python train.py --intermediate_size=1280 --positions="learned" --parallel_block=false --init_std_qkv=0.0253 --learning_rate=0.00117 --batch_tokens=65536
Each number is 128 + 24 x the weight over its row's rms, rounded and kept within 0 to 255. Layers, rows and columns count from 0. The size above them is the row's rms in percent of the matrix's.

# layer 2 attention output (transposed), 320x320, rms 0.0428, rows 248-251, columns 160-319
size [ 86  89  92  78]
[[136  89 109  92 149 131 114 115 137 127 117 148 120 108 118 124 135 127 162 141 143 166 127 162 124 115 155 143 147 151 159 114 127 121 146 143 105 176 110 138 135 175 126 118 140 159 189 117 135 127 163 144 185 136 107 131 124 110 151 103 143 103 107 169 160 125 112 119 129 129 157 164 107 143 119 121 117 111 122 107 105 133 110 151 132 108 152  85 153 114 126 131  97 154 171 141 145 122 140 150 129 154 125 126 127 125 120 117 116 135 130 150 165 146 120 152 139 113  89  95 118 156 130 143 122 120 116 120 122 104  99 117 138 132 101 133 130 140 124  71 105 118 173  80 140 105 108  89 141 124 168 138 146 137  90 101 135 109 159 148]
 [ 57 148 151  95 139 168 126 109 157 127 151  91 126 126  96 148 148 136 105 108 118 129 159 117 148 141 111 104 111 140 155 152 147 163 100 143 121 159 119 112  86 108 145 171  85 128  89 106 118 115 119 121 131 163 110 130 109 141 108 139 114 133 173  90  93 154 125 152 115 170  76 171 164 118 145 106 103 116 152 136 146 111  99 103 128 132 134 136 117 122 122 103 145 145 160 105 113 137  91 127 122 119 160 104 130 162 123 125 179 159 118 109 104 136 157 131 140 104 132 126 117 185 115 146 118  85 129 140 110 139 129 168 118 105 116 110 172 105 103 105 144 146 122 124 136 140 112 129  85 143 118  99 152 166 131 116 145 159 159 102]
 [135 117 131  65 123 140 120 111 142  93 126 153 116 130 131 114 147 180 140  90 154 116 145 136 109 153 140 140 159 108 127 104 120 113 130 136 113 191 121 178 124 148 113 137 131 150 155 131 136 130 125 145 167 153 104 146 127 146 166 125 126 117 112 143 155 117  93 132 135 102 153 128 144 135 126  90 131 110 128  89 122 104  96 145 138 106 145 107 156 117 113 149  91 145 165 128 129  99 163 123 103 123 172 114 134 163 129  99 169 156 134 122 116 175 113 158 109 129 107 114 121 140 105 122 144 100 160 148 126 146 102 106 127 121 132 108 136 121 138  87 122 145 164 103 130 125 122 124 100 141 121 122 152 124 119  74 128 125 145 142]
 [154 111 152 104 125 137 132 117 102 110 116 156 139 107 159 119 136 143 147 117  97 107 147 142  94 146 140 169 157 100 127 112 137  75 134 127 125 143 105 135 101 145 113  87 123 145 137 147 130  94 113 163 143 108 167 135 168 136 178 121 160 151 101 141 155 111 109 110 129 101 175  56 110 133 115 104 134 105 110 125 122 142 109 133 141 126 138 132 123 105 120 147  90 102 119 151 123 106 169 135  84 103 116 135 128 155 130 133 165 116 119 108  98 162 145 151 148 172 109 133 109  56 146 111 156 171 164 131  97 122 149 103 115 112 163  92 124 131 155 121 126 171 119 142 105 109 114 123 137 120 164 149 109 119 172 107 123 124 141 148]]
# layer 2 attention value, 320x320, rms 0.0468, rows 249-252, columns 160-319
size [ 89  91  80  94]
[[142 129 129 151 130 121  93 158  82 136  88 159 100 131 145  91 162 160 146 159 122  84  76 118  91  86 197 120 186 118 102  87 125 113 137  94 138 129 136  82 144 141 117 108  97 125 128 108 113 154 108 133 149  98 159  88 133 124 170 110 164 128 151 217 120 119 123 123 112 104 171 105 134 149 135 168 137 122 134 147 108 128 140  91 161 110 124 125 127 134 126 134 118 118 119 101 185 101 126 113 113  93 137 158 124 109  60 113  82 119 137 127 103 124  98 113 169 157 122 126 122 121 136 104 120 153 129 157 171 141 100 144 144 144 104 147 135 163 132 148 124 154 131 155 153 131 134 127 161 150 136 146 113 115 124 156 120 141 119 106]
 [179 127 111 147 112 144 100 107 120 155 145 143 124 130 151 134 147 144 115 116 113 128 148 124 119 125 153 106 176 125 143 141 122 123 119  92 145 109 101 113 128 116  96 131 146 135 128 150 130 124 154 142 125  87 148 131 139 163 141 145  69 128 166 148 118 124 117 121  86 125 142 140 163 138  95 134  92 129 109 127 127 152 153 133 124 180 125 134 147 132 132 111 105 127  96 116  97 120 153 148 113 152 106 131 121 101 115 160 130 122 154 103 143  86 113 122 151 150 104 165 147  98 130 143 139 127 120 143 114  90 128 123 163 156 160 149  74 131  83 135 164  99 118 179 135 119 138 142 166 156 134 131  82 122 117 141  79  55 117 110]
 [113 122 131 124 109 138 125 139  96 110 141 150 120 111 137 117 134 105 136 121 141 163 147 137 123 130  92 117  97 152 167 161  96 134 107 128 122 151 160 137 130 140  71 146 140 128 109 131 112 134 164 119  96 110 106 110 132 119  93 133 110 118 121 151 120 104 119 151 105 133  86 155 136 159 114 108 127  93 118 113 128 128 115 205 111 142 136 146 136 159 119  95 161 161 166 148 126 104 118  96 133 169 123 132 135 147 140 125 133 133 134 158 140 104 114 114 145 104 114 156 145 139 135 168 135 128  91 133 187 114 144 110 140 123 121 121 112 146  73 127  54 114 123  94 172 145 147 109 131 109 132 161 127 117 111 151  96  87 136 126]
 [129 100 135 138 112  85 143 165 145 189  96 129 130 125 157 157 144 154 126  59 132 147 129 108 132 138 164 110 129 149 158  94 100 116 135 128 118 144 154 157 123 155 134  95 133 126 105 144 139 126 108 108 148 110 137 131 144  86 126 118  84 124 106 147 151 159 123 118 145 132  43  72 118 118 117 102 125 115 120 119 138 113 131 135 132 130 108  73 124 124 136 128 109 103  85 125 168 143 130 183 134 107 182 120 134 139  77 149 100 114 113 124 108  91 141 142 146 104 122  99 135 152 115 129 111 127 144 119 102 167 103 119 116 126 125 133 131 156 123 119 153  77 156  85 130 112 146 174 117 123 144 150 172 132 102 154 167 154 136 118]]